{"num_hidden_layers": 12, "hidden_size": 256, "num_attention_heads": 4, "num_key_value_heads": 2, "head_dim": 64, "intermediate_size": 704, "vocab_size": 8192, "hidden_act": "swiglu", "norm": "rmsnorm", "norm_place": "pre", "norm_eps": 1e-05, "positions": "rope", "rope_theta": 10000.0, "rope_fraction": 1.0, "qk_norm": false, "attn_scale": 0.125, "bias": "none", "tie_word_embeddings": false, "parallel_block": false, "init": "trunc", "init_std_qkv": 0.0337, "init_std_o": 0.0337, "init_std_up": 0.0337, "init_std_down": 0.0, "optimizer": "muon_variant", "learning_rate": 0.00643, "beta1": 0.93, "weight_decay": 0.022, "lr_head": 0.00745, "max_grad_norm": 2.0, "warmup_steps": 200, "schedule": "wsd", "decay_fraction": 1.0, "decay_shape": "square", "final_lr_fraction": 0.1, "batch_tokens": 65536, "max_seq_len": 512, "doc_mask": true, "train_tokens": 505500000, "max_steps": 7714, "dataset": "wikipedia_en"}
Each number is 50 + 12 x the weight over its row's rms, rounded and kept within 0 to 99. Layers, rows and columns count from 0. The size before them is the row's rms in percent of the matrix's.

# o: layer 7 attention output (transposed), 256x256, rms 0.0895, rows 42-63,106-127, columns 0-63
# v: layer 7 attention value, 128x256, rms 0.102, rows 43-63, columns 0-63
# q: layer 7 attention query, 256x256, rms 0.0902, rows 128-141,192-204, columns 0-63
# k: layer 7 attention key, 128x256, rms 0.0888, rows 64-76, columns 0-63
o42 087:52 62 50 51 42 45 69 48 44 50 44 47 45 83 43 48 67 54 15 58 54 44 48 45 64 46 54 73 31 54 46 19 59 51 61 50 47 45 26 56 22 42 15 47 47 48 41 47 57 25 40 51 60 65 43 27 22 56 61 60 61 23 53 47
o106 112:35 45 55 57 40 42 60 53 24 51 44 64 32 54 38 28 52 53 59 64 63 40 44 64 31 47 46 43 60 46 44 60 41 57 56 50 37 54 42 39 31 33 34 55 61 53 69 40 44 77 67 43 57 41 56 62 58 42 22 48 57 46 52 46
v43 095:32 79 60 41 54 55 43 62 72 41 48 40 36 52 22 75 61 54 61 34 31 62 34 56 57 64 74 65 57 49 75 44 47 35 43 75 54 57 58 50 38 49 45 42 61 56 60 33 46 37 55 53 42 59 62 36 30 42 54 48 43 57 38 42
o43 082:53 22 36 66 57 43 34 41 51 50 51 26 57 54 54 44 58 44 60 46 44 34 54 54 72 75 32 45 47 57 74 24 46 54 61 52 57 48 48 42 34 65 39 63 64 51 56 62 36 42 43 66 72 53 44 68 50 42 47 62 40 61 76 60
o107 103:37 55 34 41 57 52 43 39 40 51 40 43 66 43 36 81 71 37 47 55 65 45 73 46 34 56 47 35 63 48 42 43 53 44 54 54 33 27 58 24 38 36 62 55 45 34 49 64 43 51 40 39 49 42 63 46 47 41 40 38 41 56 52 35
v44 099:36 47 74 64 66 64 52 20 35 59 53 70 42 41 44 53 31 41 45 65 64 58 62 27 63 51 62 42 55 64 67 56 52 42 47 20 43 45 48 52 58 37 45 35 69 41 30 49 78 75 62 47 66 71 38 61 48 65 56 36 39 35 35 66
o44 078:58 57 65 58 51 53 58 52 40 43 49 44 41 61 48 60 61 53 41 63 59 46 71 56 49 45 26 40 65 59 53 65 39 43 33 54 56 43 54 65 53 65 63 73 40 32 65 59 23 57 08 54 64 47 59 42 30 38 54 62 56 31 56 49
o108 113:60 41 30 32 56 59 77 37 59 45 57 55 55 41 59 68 40 58 71 40 55 48 46 42 46 52 36 56 71 44 61 30 04 49 57 39 64 60 38 18 47 41 42 46 60 74 41 50 64 44 65 62 66 41 47 41 57 44 56 42 68 49 38 55
v45 104:57 46 55 59 60 55 57 49 57 37 52 59 43 66 29 43 65 40 62 46 44 93 61 60 50 53 33 77 53 44 56 67 55 42 43 67 40 61 61 30 43 59 56 56 52 44 69 75 51 51 37 51 68 45 62 56 53 78 30 49 30 46 49 47
o45 090:43 51 45 54 64 38 66 57 55 54 58 70 54 45 61 34 57 66 59 29 42 60 68 69 57 63 24 23 46 48 43 45 47 33 52 55 53 72 33 55 54 32 19 46 33 50 40 53 44 36 35 53 55 36 58 74 39 60 46 56 51 16 47 45
o109 106:52 43 40 41 46 70 44 62 57 42 42 41 55 44 50 64 63 37 16 81 58 55 35 59 24 36 61 55 27 63 53 49 52 73 43 43 55 46 61 56 50 54 53 38 35 42 45 47 41 44 44 45 36 50 41 52 49 44 47 53 60 49 40 73
v46 099:69 47 48 30 56 54 48 26 45 34 57 37 33 41 62 56 50 64 46 35 54 31 47 63 41 56 55 43 23 47 52 39 51 81 47 45 44 58 48 54 55 37 41 44 46 66 73 47 46 34 63 64 62 61 42 65 52 34 42 43 31 53 40 64
o46 085:73 54 50 53 58 54 48 51 29 46 57 51 60 53 65 55 51 38 45 54 52 53 54 62 55 60 60 51 54 67 41 47 43 44 55 39 43 33 40 61 64 60 44 61 39 49 50 27 35 53 26 71 50 52 50 33 41 57 53 59 38 47 65 45
o110 112:44 45 46 76 29 52 45 57 39 70 39 53 34 42 58 34 34 76 41 51 47 37 70 49 64 58 53 75 44 53 63 60 49 42 42 47 66 39 50 61 52 56 62 53 55 60 41 63 49 48 67 62 47 50 54 69 65 29 76 35 50 56 37 54
v47 102:33 53 27 49 44 58 40 43 65 37 29 69 65 37 42 56 35 68 50 61 45 48 62 64 37 78 53 51 64 49 70 52 51 45 55 60 62 31 47 51 58 52 50 30 45 76 47 48 74 52 68 49 54 58 57 53 82 61 72 35 54 57 53 44
o47 077:52 36 50 56 45 58 62 66 61 50 62 55 41 60 43 55 50 53 46 39 57 51 72 59 41 44 50 71 24 31 31 48 52 68 53 41 43 82 58 37 64 41 62 44 56 44 71 25 28 65 61 59 50 57 43 38 62 43 58 39 49 30 39 77
o111 112:55 47 36 51 64 61 54 55 49 55 45 54 32 31 41 39 55 44 52 62 58 43 56 59 42 52 48 55 74 44 53 70 52 58 50 66 66 31 34 33 38 55 45 37 43 56 27 78 46 47 54 41 44 64 36 57 45 39 42 49 55 37 36 40
v48 104:63 55 42 53 54 58 40 43 48 28 47 70 59 50 63 28 39 52 41 37 59 57 48 61 52 60 68 55 49 64 57 54 45 45 38 44 58 42 64 42 31 42 24 50 49 51 53 57 47 35 37 62 45 73 86 46 31 50 46 47 38 64 59 32
o48 092:42 66 58 52 56 55 64 33 62 74 31 49 44 48 58 62 42 42 62 62 53 40 49 42 42 67 58 42 36 59 39 52 53 57 54 62 34 56 52 55 44 45 28 56 41 48 56 66 61 40 31 60 57 52 20 43 64 43 58 39 21 29 54 53
o112 103:63 42 35 32 47 40 39 62 61 39 50 39 84 56 48 58 67 62 47 53 41 60 53 67 36 39 65 52 58 72 67 44 45 45 36 40 37 52 58 50 52 55 46 55 61 05 57 43 35 48 35 64 42 23 43 61 22 37 35 58 57 58 47 40
v49 109:64 57 48 18 77 45 34 73 43 53 27 57 58 43 49 54 56 45 57 33 53 47 42 62 45 66 49 40 43 61 50 61 55 53 66 31 49 64 44 40 51 44 56 74 33 56 69 45 34 67 60 64 36 51 55 54 55 56 42 69 43 49 51 59
o49 095:72 49 73 45 84 64 45 35 62 48 86 47 61 55 49 48 36 48 60 48 57 62 65 60 48 42 40 37 30 54 49 42 59 57 62 74 59 37 59 48 64 38 59 48 27 45 49 44 54 51 41 38 39 43 72 68 52 46 45 62 52 32 35 46
o113 107:37 39 43 44 39 39 26 67 81 40 42 52 41 50 66 36 49 60 39 48 60 59 48 32 40 55 43 47 78 57 62 72 59 54 68 19 58 50 57 58 60 59 41 27 50 46 37 45 42 61 33 50 50 52 68 56 67 44 26 55 33 39 70 60
v50 106:46 75 38 53 53 53 62 52 47 44 28 43 49 49 65 57 49 59 44 74 54 59 34 61 51 23 66 65 44 46 52 47 31 30 60 45 64 56 62 64 48 41 67 59 56 56 58 52 48 40 49 46 41 35 53 53 24 50 34 70 72 33 08 47
o50 097:46 58 50 57 48 41 18 55 55 43 46 55 32 48 44 75 73 58 59 45 48 49 49 36 44 55 49 32 40 58 42 42 43 46 44 46 58 57 21 60 37 64 57 30 61 54 45 51 43 68 62 57 48 21 27 46 52 54 42 59 44 33 54 63
o114 110:64 32 43 43 57 47 34 49 49 63 59 58 75 67 54 44 38 50 65 52 78 51 23 53 54 62 57 71 56 34 48 38 53 48 28 56 67 44 56 43 53 60 76 53 34 56 46 44 88 39 44 56 57 60 55 62 62 51 52 47 39 45 83 59
v51 101:44 61 28 43 57 57 35 42 36 49 46 54 53 58 54 60 35 34 60 60 52 51 61 44 59 58 47 56 52 47 61 64 59 35 64 79 37 36 48 62 33 37 51 49 41 49 56 65 78 57 28 37 46 66 53 48 66 38 43 35 50 55 45 43
o51 100:42 27 46 57 34 38 61 52 66 31 53 47 35 64 53 59 29 48 42 59 48 69 55 62 60 47 63 50 50 42 47 63 41 42 52 55 56 36 51 64 51 38 41 52 24 55 50 62 45 40 58 46 57 56 60 55 50 58 50 41 52 42 46 69
o115 091:38 46 51 55 65 48 52 53 34 51 51 72 61 46 49 64 45 71 52 47 78 39 40 59 72 58 14 45 36 34 45 58 40 67 53 55 46 48 62 41 44 47 41 65 55 34 55 53 55 65 32 43 46 50 48 55 36 41 50 47 45 38 64 22
v52 100:38 65 46 45 34 41 55 55 51 49 64 50 46 66 51 52 55 53 45 40 51 36 71 48 70 53 58 56 30 58 78 64 24 48 44 50 48 60 48 40 43 39 37 44 35 64 59 43 61 45 25 51 64 44 78 51 55 55 62 46 37 51 68 45
o52 075:45 53 46 61 51 58 46 41 37 29 33 45 30 60 43 54 54 42 42 50 40 46 55 54 66 62 55 64 45 49 41 25 50 47 69 32 71 63 53 42 45 41 78 60 73 47 50 64 49 38 43 53 52 65 56 42 53 46 35 49 89 46 32 43
o116 118:58 35 46 31 42 49 49 40 79 57 68 44 57 43 47 46 39 55 39 43 52 48 73 54 54 32 49 61 47 38 82 37 53 39 54 57 23 53 38 46 54 62 27 52 35 56 39 64 27 43 69 43 40 21 37 81 56 50 68 62 15 58 66 59
v53 098:72 58 33 47 60 57 49 53 58 44 58 44 44 42 35 42 49 67 55 42 42 49 31 48 46 72 47 31 54 63 60 12 69 46 37 51 33 50 46 46 44 63 65 65 72 56 55 49 38 22 60 60 26 51 47 56 70 77 38 51 54 47 46 49
o53 085:57 50 44 46 37 60 29 36 40 78 49 55 64 57 77 42 38 52 77 58 34 31 45 45 47 58 35 39 34 58 53 44 39 44 62 50 62 29 44 27 48 39 72 73 51 48 51 46 49 68 44 56 43 52 56 49 68 45 57 20 69 46 69 51
o117 111:46 44 32 67 61 47 64 56 46 30 34 35 55 63 34 49 37 46 41 44 43 48 42 48 45 26 73 30 37 44 32 38 56 77 40 44 37 61 43 51 52 62 65 39 51 36 47 66 33 43 73 45 59 44 57 71 51 55 31 54 48 43 50 30
v54 108:53 25 41 31 49 46 70 23 76 43 46 47 24 86 45 47 39 43 39 43 45 40 57 46 39 40 47 58 28 39 43 55 58 58 40 45 31 55 51 63 73 35 41 23 38 41 45 75 64 42 49 45 60 48 50 52 88 41 34 56 51 54 59 41
o54 099:46 52 42 61 60 64 48 24 55 37 52 51 50 51 61 46 47 67 30 35 50 56 43 47 55 55 47 55 56 47 51 50 56 39 57 47 63 00 48 43 57 43 54 46 36 38 56 57 50 62 40 57 35 83 41 42 58 42 41 49 72 51 48 38
o118 109:50 66 54 51 30 46 61 74 51 62 49 60 37 40 53 61 51 34 57 79 50 59 80 51 54 54 57 67 62 46 44 63 62 53 55 54 55 83 43 62 62 58 45 41 56 53 56 44 44 56 75 57 59 31 38 40 68 67 49 61 39 51 57 58
v55 109:56 73 52 35 56 43 47 58 46 28 51 31 58 45 66 32 55 56 45 56 61 52 73 60 69 55 62 59 39 31 56 54 53 58 68 73 39 46 44 50 68 52 54 54 32 42 14 49 52 68 38 55 50 46 42 46 56 33 66 37 39 56 52 54
o55 102:43 40 40 54 40 56 73 56 43 65 40 66 44 46 50 51 46 67 25 63 57 55 63 52 59 56 58 72 46 49 56 38 43 44 47 50 54 11 39 49 22 34 43 51 62 66 65 28 58 59 49 40 63 61 43 31 54 71 60 56 58 55 45 40
o119 101:53 40 48 41 41 63 31 51 62 41 44 54 53 24 52 33 47 37 27 43 42 54 46 50 57 42 71 53 66 52 46 54 72 50 56 44 61 60 61 50 67 41 43 66 41 49 26 70 53 32 63 39 22 32 70 51 56 51 48 51 37 45 53 72
v56 103:35 51 51 42 43 48 53 43 43 60 71 48 52 46 64 38 51 33 47 73 42 37 52 64 68 43 34 34 52 58 62 69 37 09 60 54 38 58 48 61 68 35 60 57 27 38 71 63 41 32 64 49 49 35 53 68 60 46 29 46 47 45 58 62
o56 082:51 35 61 45 36 62 56 63 36 42 39 47 47 37 41 47 55 55 47 28 55 49 46 36 58 46 36 48 48 45 70 53 55 64 68 65 78 41 46 33 69 66 39 49 46 60 49 49 54 33 41 64 56 62 40 47 71 61 43 35 58 66 62 49
o120 117:66 70 49 31 76 54 37 43 67 59 58 43 65 67 60 26 51 67 37 60 69 41 44 45 42 43 62 53 42 45 45 40 40 41 57 34 48 42 42 61 43 33 47 30 47 34 47 52 55 33 45 53 55 44 66 57 38 38 56 73 43 45 45 33
v57 096:44 48 59 65 41 59 51 34 54 42 48 65 69 53 52 60 36 60 56 62 48 53 57 62 46 59 46 44 47 54 41 36 60 64 32 34 42 57 49 64 54 41 65 54 44 40 59 54 41 33 33 59 61 63 52 37 45 27 44 29 62 68 44 62
o57 082:58 54 44 61 41 44 37 71 38 54 40 48 46 37 48 39 55 42 43 52 64 63 74 55 64 49 63 70 36 30 33 17 53 49 45 65 28 56 36 49 41 53 44 28 34 71 43 44 46 32 58 46 41 59 52 62 59 60 57 48 53 59 64 47
o121 106:45 51 77 46 38 61 50 45 60 45 45 65 37 69 37 52 47 70 54 39 36 51 54 80 47 59 46 28 59 49 56 47 40 57 38 57 59 77 47 52 69 46 55 55 64 39 39 46 57 43 48 45 68 65 37 55 35 71 41 37 42 52 52 47
v58 105:51 55 51 27 59 57 64 57 58 58 57 56 61 35 58 55 53 54 51 67 35 43 31 50 63 54 43 38 49 36 60 51 40 58 38 36 61 51 58 42 63 45 62 65 24 69 48 67 67 38 53 65 77 42 43 56 53 59 55 36 63 41 44 40
o58 082:46 45 42 36 40 43 55 47 48 45 39 44 73 49 62 55 41 82 38 43 65 62 57 67 35 53 42 59 27 58 54 38 53 71 38 42 70 30 46 54 74 54 62 63 48 44 25 46 50 28 25 17 65 55 57 48 38 51 55 34 53 34 74 36
o122 111:55 65 67 58 53 50 49 50 44 54 70 52 38 54 29 50 53 54 46 42 47 46 59 49 51 45 56 45 41 52 61 73 52 60 29 68 57 60 46 61 70 50 51 37 42 70 46 58 36 42 47 54 32 51 41 77 33 42 47 67 41 24 37 55
v59 104:52 70 36 47 38 33 65 57 37 47 52 56 69 47 49 41 37 36 57 52 63 70 59 72 54 50 54 74 45 61 45 50 57 22 49 30 52 47 59 48 46 60 70 42 55 63 35 46 73 47 45 60 38 39 30 69 57 31 43 51 59 34 46 77
o59 096:68 58 72 59 52 47 60 61 55 44 53 50 47 35 58 22 55 63 46 58 60 49 52 57 40 47 68 54 26 37 48 64 69 35 50 47 46 45 62 47 55 66 54 28 38 59 34 61 59 49 67 43 17 53 67 43 59 70 47 20 45 57 38 53
o123 106:30 49 29 65 47 33 41 47 50 45 35 52 59 53 33 67 55 57 64 34 59 76 46 53 52 50 36 53 61 40 59 43 30 56 51 61 46 67 53 66 24 33 54 44 55 60 44 49 52 73 49 47 62 33 34 67 61 41 56 57 35 81 53 60
v60 094:80 48 36 51 46 38 46 41 64 48 55 37 60 72 32 46 41 53 49 51 57 67 70 31 58 50 61 42 47 37 45 62 54 41 64 45 43 48 47 46 46 42 54 36 45 57 67 55 61 68 46 70 67 43 60 51 62 28 58 53 55 49 36 58
o60 083:54 45 65 28 48 56 24 43 53 48 47 49 53 68 74 52 51 41 70 49 31 39 51 53 40 50 60 54 47 59 35 51 41 53 45 57 45 43 48 54 50 68 35 35 34 31 43 46 49 49 44 64 51 99 77 58 51 49 31 30 37 48 74 37
o124 098:60 57 45 43 47 49 33 57 46 68 49 41 46 36 43 52 60 47 57 53 32 65 13 29 69 36 46 41 61 51 31 66 59 46 62 39 48 36 53 23 36 44 37 57 50 57 53 46 58 16 58 50 40 33 31 37 64 48 57 65 55 39 48 66
v61 104:59 58 58 39 42 60 50 40 51 49 25 35 47 52 57 45 37 40 52 67 43 51 67 67 42 45 54 52 49 47 49 48 37 64 55 33 37 55 51 50 48 54 71 54 49 74 54 27 44 55 39 62 37 55 14 38 60 65 37 49 60 52 35 56
o61 086:53 23 48 52 69 39 66 51 62 53 75 49 46 46 51 54 39 24 55 37 52 57 56 34 43 31 31 71 52 35 41 59 49 47 58 65 47 54 40 37 29 27 37 49 48 50 54 46 50 43 66 49 55 39 50 40 50 39 54 55 56 27 49 35
o125 112:37 63 65 48 16 43 34 34 28 45 37 39 53 51 38 63 61 47 55 46 46 57 41 42 66 40 54 51 50 48 55 54 67 37 52 50 59 41 52 68 68 60 53 28 65 67 47 59 58 38 39 54 41 49 48 61 62 42 57 45 37 68 70 41
v62 100:47 60 51 53 51 64 52 64 85 37 48 59 56 57 58 55 54 61 72 43 54 61 52 46 56 67 44 52 37 50 70 55 57 56 40 63 45 57 45 39 32 37 56 57 13 55 54 52 46 53 68 61 61 43 47 48 67 33 41 55 55 24 55 37
o62 087:43 44 56 68 21 26 27 37 58 61 37 34 52 73 47 35 65 70 39 27 54 35 44 62 55 55 47 44 38 24 42 62 60 47 56 42 63 36 39 59 45 41 39 28 58 46 60 55 53 47 28 54 43 42 64 46 40 41 42 39 55 49 67 25
o126 099:21 40 67 56 39 44 48 37 51 37 65 75 36 47 44 57 60 49 34 67 54 57 48 47 26 69 59 44 75 44 43 51 51 53 48 53 27 66 71 60 41 63 63 76 26 38 44 58 35 39 45 52 60 45 50 30 55 65 64 64 55 53 38 66
v63 099:71 54 58 58 65 51 29 30 43 45 56 68 70 35 45 42 33 66 59 54 47 71 22 52 59 64 60 52 46 38 49 67 58 47 32 61 43 44 60 39 57 57 39 58 37 40 40 59 51 67 66 69 49 40 71 57 61 33 40 54 46 54 46 44
o63 085:56 54 63 50 50 69 41 68 77 62 56 44 51 55 62 47 63 46 34 54 60 37 61 33 50 44 47 63 62 64 36 57 50 60 52 73 37 20 41 70 45 38 36 30 47 58 46 50 43 47 33 60 40 36 40 64 39 63 54 50 45 55 52 58
o127 111:46 51 53 45 52 39 63 51 32 34 47 68 55 48 47 49 56 57 53 40 26 48 27 56 56 48 55 50 41 50 53 39 48 75 62 50 51 44 41 55 58 30 68 57 36 34 58 49 68 57 30 32 46 61 59 37 48 45 20 60 54 29 53 29
q128 033:53 67 43 28 38 59 63 51 48 54 43 41 34 26 33 32 34 29 52 42 41 34 37 30 49 58 46 36 56 55 48 58 46 71 40 48 31 49 27 54 47 69 37 58 36 63 57 36 48 39 40 57 56 50 37 47 69 68 29 42 30 60 41 36
q192 077:48 59 30 45 51 39 44 55 53 51 48 42 52 50 56 36 58 51 42 40 54 50 43 43 34 17 51 46 65 54 50 60 49 64 43 41 43 43 40 72 37 67 47 35 45 23 59 47 49 39 34 39 35 42 42 44 33 44 53 57 39 69 56 28
k64 094:37 45 65 49 32 30 27 44 41 39 65 64 60 53 45 41 60 45 40 69 61 50 46 65 36 34 24 54 32 69 38 31 59 47 50 60 62 71 37 63 60 24 46 53 42 34 55 65 24 60 50 54 47 60 58 26 40 51 66 47 73 70 61 37
q129 054:37 42 56 51 56 46 42 37 46 59 64 48 60 47 37 51 70 63 30 55 66 77 61 73 48 63 52 35 38 60 59 40 35 48 57 57 52 50 54 48 61 27 46 48 59 38 73 82 63 65 54 38 67 41 51 53 55 31 73 55 52 11 63 44
q193 100:35 57 59 41 51 37 52 34 30 44 37 38 65 46 69 42 59 53 60 58 61 57 48 48 39 18 50 63 63 50 45 50 49 63 60 43 58 41 34 56 32 52 57 27 49 37 45 60 58 62 57 48 36 35 51 55 31 47 65 81 37 61 65 44
k65 080:45 62 23 53 48 47 42 37 46 47 66 20 57 61 49 53 41 66 30 62 58 42 47 49 36 47 66 52 44 47 34 57 64 50 31 45 50 64 71 61 53 57 64 37 40 32 32 43 52 35 47 42 56 42 46 58 40 36 59 38 63 49 28 42
q130 076:63 81 58 33 63 52 48 57 47 45 28 55 52 45 48 45 48 63 19 37 41 46 60 73 62 49 50 65 53 51 72 36 72 00 40 44 27 54 66 54 28 60 51 29 57 81 61 53 40 54 48 17 70 84 38 50 46 52 67 49 52 42 44 46
q194 090:56 50 54 38 78 41 48 55 30 41 51 52 53 55 55 34 60 59 54 58 60 39 75 42 66 66 34 56 61 53 48 77 50 43 45 62 48 51 55 61 44 27 57 47 51 81 36 78 77 40 76 22 43 57 27 52 44 44 63 52 43 43 58 50
k66 086:49 73 54 52 35 63 44 51 61 43 83 66 34 41 47 65 52 22 77 57 62 47 59 35 37 40 55 50 60 59 50 54 63 58 45 31 54 65 33 56 60 55 59 50 58 13 39 54 37 46 42 53 59 58 65 36 51 62 46 34 50 43 68 60
q131 067:42 52 47 35 62 51 38 38 40 84 57 41 48 64 56 51 42 57 52 45 45 43 34 52 32 73 54 45 31 46 50 56 38 52 34 78 57 61 51 27 46 43 39 30 37 31 61 52 37 42 54 37 61 60 48 46 46 46 59 44 51 50 71 54
q195 106:32 50 59 27 50 39 37 32 50 52 62 40 59 54 36 47 59 60 48 53 52 48 44 41 38 34 47 42 39 42 30 52 59 29 49 55 56 64 43 86 31 57 52 47 51 50 51 54 42 48 30 43 60 46 63 51 53 74 61 67 61 65 50 22
k67 075:50 62 44 53 73 44 62 47 45 28 45 31 56 47 68 38 69 57 24 68 60 63 59 46 42 59 53 79 42 56 55 47 46 55 76 68 34 35 62 34 44 48 37 57 49 62 47 44 54 79 50 48 69 57 43 45 41 39 53 65 39 32 37 35
q132 085:54 60 37 63 54 51 36 53 52 49 64 50 55 62 44 43 70 46 44 53 54 75 61 49 59 48 44 29 38 65 53 46 44 43 54 41 50 76 55 69 72 53 50 49 44 45 47 35 34 48 39 53 47 57 54 42 45 43 68 41 55 44 45 43
q196 099:43 47 50 55 40 48 39 49 59 46 55 61 60 37 55 56 61 45 59 59 62 35 32 56 47 48 34 52 41 52 61 40 46 51 45 28 45 43 48 67 45 48 43 61 57 57 65 46 37 49 53 66 37 31 72 45 55 48 63 59 54 49 34 39
k68 078:67 52 46 32 26 56 63 41 41 44 30 40 49 62 50 47 42 38 45 54 57 36 29 42 49 46 53 52 46 53 49 49 73 50 59 23 63 42 53 44 40 38 37 33 30 37 56 34 55 56 37 47 60 37 60 42 36 47 54 48 54 61 79 58
q133 077:57 50 51 55 61 51 56 59 53 45 47 44 51 59 50 72 49 50 60 25 46 31 42 35 78 46 29 61 55 72 50 43 70 58 43 49 70 64 54 57 57 39 59 42 63 42 31 51 54 47 48 53 56 65 36 58 33 49 33 50 33 58 55 47
q197 088:41 58 63 42 56 39 51 45 48 32 50 42 72 55 65 70 66 67 48 58 68 58 24 36 49 56 45 67 36 55 82 47 62 58 40 47 68 49 52 54 53 60 52 29 72 31 40 44 47 68 38 48 35 40 26 66 39 48 59 50 58 61 44 34
k69 078:47 55 60 38 64 50 45 29 45 38 71 61 56 53 53 33 56 27 62 57 39 39 45 24 33 78 40 46 32 48 60 53 58 49 36 53 41 56 38 52 36 45 54 51 58 69 54 47 39 61 54 69 46 49 56 38 50 77 45 42 66 30 41 41
q134 107:46 64 53 37 56 45 64 32 54 64 59 59 36 26 29 35 49 57 33 45 74 48 51 38 50 41 66 38 53 63 53 51 54 44 63 63 52 54 42 57 59 35 30 78 26 33 46 57 46 40 56 15 58 44 34 43 54 52 75 37 38 45 58 19
q198 080:69 55 59 31 53 48 53 41 50 36 55 43 48 57 77 61 52 58 41 65 23 31 58 61 55 46 30 42 31 44 40 50 50 77 49 34 58 47 42 39 33 36 48 75 60 52 38 58 60 33 45 53 53 52 61 41 46 46 49 45 27 52 61 52
k70 085:53 42 72 52 38 49 60 59 75 79 44 78 53 57 55 56 49 38 47 29 80 62 46 33 30 37 32 52 55 42 57 46 47 48 53 48 60 54 56 47 55 52 29 36 69 47 57 53 39 62 63 50 50 57 47 43 54 53 38 54 45 76 45 53
q135 090:54 42 30 61 46 53 40 37 54 52 54 70 43 61 60 59 35 45 45 49 49 47 62 32 57 13 40 60 45 65 61 55 34 53 47 62 29 46 39 46 21 31 28 44 73 48 51 66 40 33 56 52 61 46 41 49 58 50 43 66 55 43 46 34
q199 091:47 35 39 72 41 66 60 47 60 42 52 58 32 52 45 31 46 52 40 59 49 59 65 46 74 63 36 62 54 53 43 68 30 60 55 58 44 47 61 57 49 35 44 33 40 55 42 45 54 58 49 25 52 74 65 40 30 46 47 22 44 39 60 66
k71 088:47 60 50 64 72 59 52 69 60 71 55 55 46 33 59 48 32 71 45 63 58 47 47 41 58 40 65 65 54 43 50 54 47 56 44 48 31 35 71 43 40 57 44 26 49 66 48 58 50 36 44 42 65 43 48 49 55 39 53 48 67 77 42 29
q136 099:49 41 52 50 50 43 46 57 51 35 44 32 61 50 56 53 51 55 61 40 48 52 50 68 64 67 70 51 49 58 45 74 43 37 48 38 58 34 46 63 54 66 40 27 47 73 45 50 48 38 48 51 44 48 43 61 62 38 46 28 61 69 51 74
q200 088:26 08 59 39 53 52 63 64 74 50 43 46 44 40 72 64 55 58 45 54 41 24 39 64 49 66 62 83 36 39 38 45 57 35 46 52 61 43 63 60 44 40 49 51 63 77 59 49 55 57 43 46 55 30 41 53 49 61 66 51 56 27 37 35
k72 089:43 42 35 71 31 42 55 66 52 47 47 76 57 48 49 53 52 65 37 54 35 64 76 62 63 61 62 49 59 59 40 62 46 50 35 37 52 37 35 79 61 44 40 60 52 36 29 49 59 56 38 68 55 18 63 45 60 58 35 35 49 46 33 53
q137 098:57 60 35 52 62 48 54 55 65 50 53 40 52 50 40 39 42 31 41 55 67 60 40 63 38 49 48 50 65 49 51 28 59 42 71 69 50 64 36 61 64 48 43 71 46 63 51 53 47 42 44 38 69 47 49 41 51 71 75 53 61 42 47 54
q201 082:35 59 52 23 50 40 45 40 47 68 47 58 66 58 53 42 52 46 58 15 59 55 55 54 52 29 67 59 47 45 35 55 75 52 58 64 60 41 57 33 48 38 51 48 49 78 59 52 37 41 70 27 62 80 50 49 61 65 64 59 43 37 66 53
k73 090:60 45 54 65 44 46 73 43 69 43 61 38 54 80 48 48 68 45 36 72 43 45 37 46 51 47 61 46 46 43 35 53 53 53 55 44 52 66 42 44 57 43 55 59 54 47 54 53 56 65 37 35 37 44 73 53 32 52 59 41 75 56 48 57
q138 097:43 43 41 59 44 55 42 41 66 68 63 77 48 64 40 36 72 32 47 45 58 39 60 51 26 56 45 33 61 59 55 43 70 59 55 34 46 34 54 56 56 43 45 71 46 37 42 47 66 29 63 51 45 41 51 40 48 56 64 66 40 62 35 31
q202 080:63 34 55 31 47 72 33 33 50 46 60 61 47 51 32 35 62 61 51 43 30 57 54 63 40 51 38 54 41 60 57 58 61 33 83 44 57 73 47 48 51 37 34 49 51 41 46 36 40 61 26 53 45 36 46 56 61 44 52 65 46 68 46 59
k74 092:43 58 68 38 89 33 31 51 57 75 37 45 49 54 62 47 32 42 81 43 57 47 51 30 43 79 46 62 41 72 59 30 58 28 33 55 53 49 42 52 43 45 54 55 57 53 58 56 58 40 39 63 53 55 47 54 56 44 50 57 31 49 62 42
q139 107:59 57 38 45 61 47 44 48 28 59 49 53 46 57 36 62 47 44 48 57 71 33 31 42 67 62 65 85 44 47 38 46 59 50 59 44 48 27 44 48 49 59 68 22 58 44 61 21 54 42 56 22 57 62 44 40 53 55 67 45 59 46 64 52
q203 081:37 40 58 40 65 80 49 64 53 36 58 46 53 63 54 45 40 59 31 48 31 53 59 48 74 65 48 38 42 51 47 34 67 46 69 36 54 46 39 59 59 49 70 59 53 31 48 56 62 48 55 40 62 42 64 45 30 72 50 71 47 30 40 50
k75 092:72 44 40 64 43 47 72 30 61 49 39 46 47 61 71 30 54 52 50 60 53 42 69 41 38 71 59 59 41 57 42 47 39 42 34 69 67 53 51 67 34 55 58 52 51 62 61 33 64 55 47 34 55 56 43 49 52 65 42 36 38 73 75 56
q140 091:64 59 67 55 61 59 51 53 58 48 48 53 36 46 60 59 37 41 47 49 83 62 39 49 37 30 47 50 46 58 48 49 58 52 66 53 60 36 52 49 56 44 43 69 39 61 58 27 40 37 52 53 70 50 59 51 52 51 53 67 49 28 50 70
q204 084:42 54 52 54 53 61 59 43 52 42 28 47 52 50 48 60 48 60 42 59 61 44 23 42 45 55 41 45 52 43 69 22 32 48 54 40 48 68 17 45 54 35 54 41 49 51 55 64 81 45 43 65 60 36 55 44 51 44 53 49 67 54 46 50
k76 089:48 51 63 32 70 66 22 57 68 46 50 45 33 64 34 25 43 55 61 54 47 26 48 68 63 53 52 41 37 44 38 66 67 44 51 33 70 53 76 34 67 78 50 53 52 64 44 42 37 74 60 50 61 51 53 45 43 41 53 64 68 36 68 41
q141 094:60 59 40 54 42 63 50 67 34 71 60 38 50 66 36 55 32 42 48 62 40 39 51 32 62 51 21 56 36 44 39 46 37 72 48 40 57 60 56 40 66 42 61 32 69 24 45 39 61 46 47 49 59 75 46 44 49 38 49 69 71 48 59 46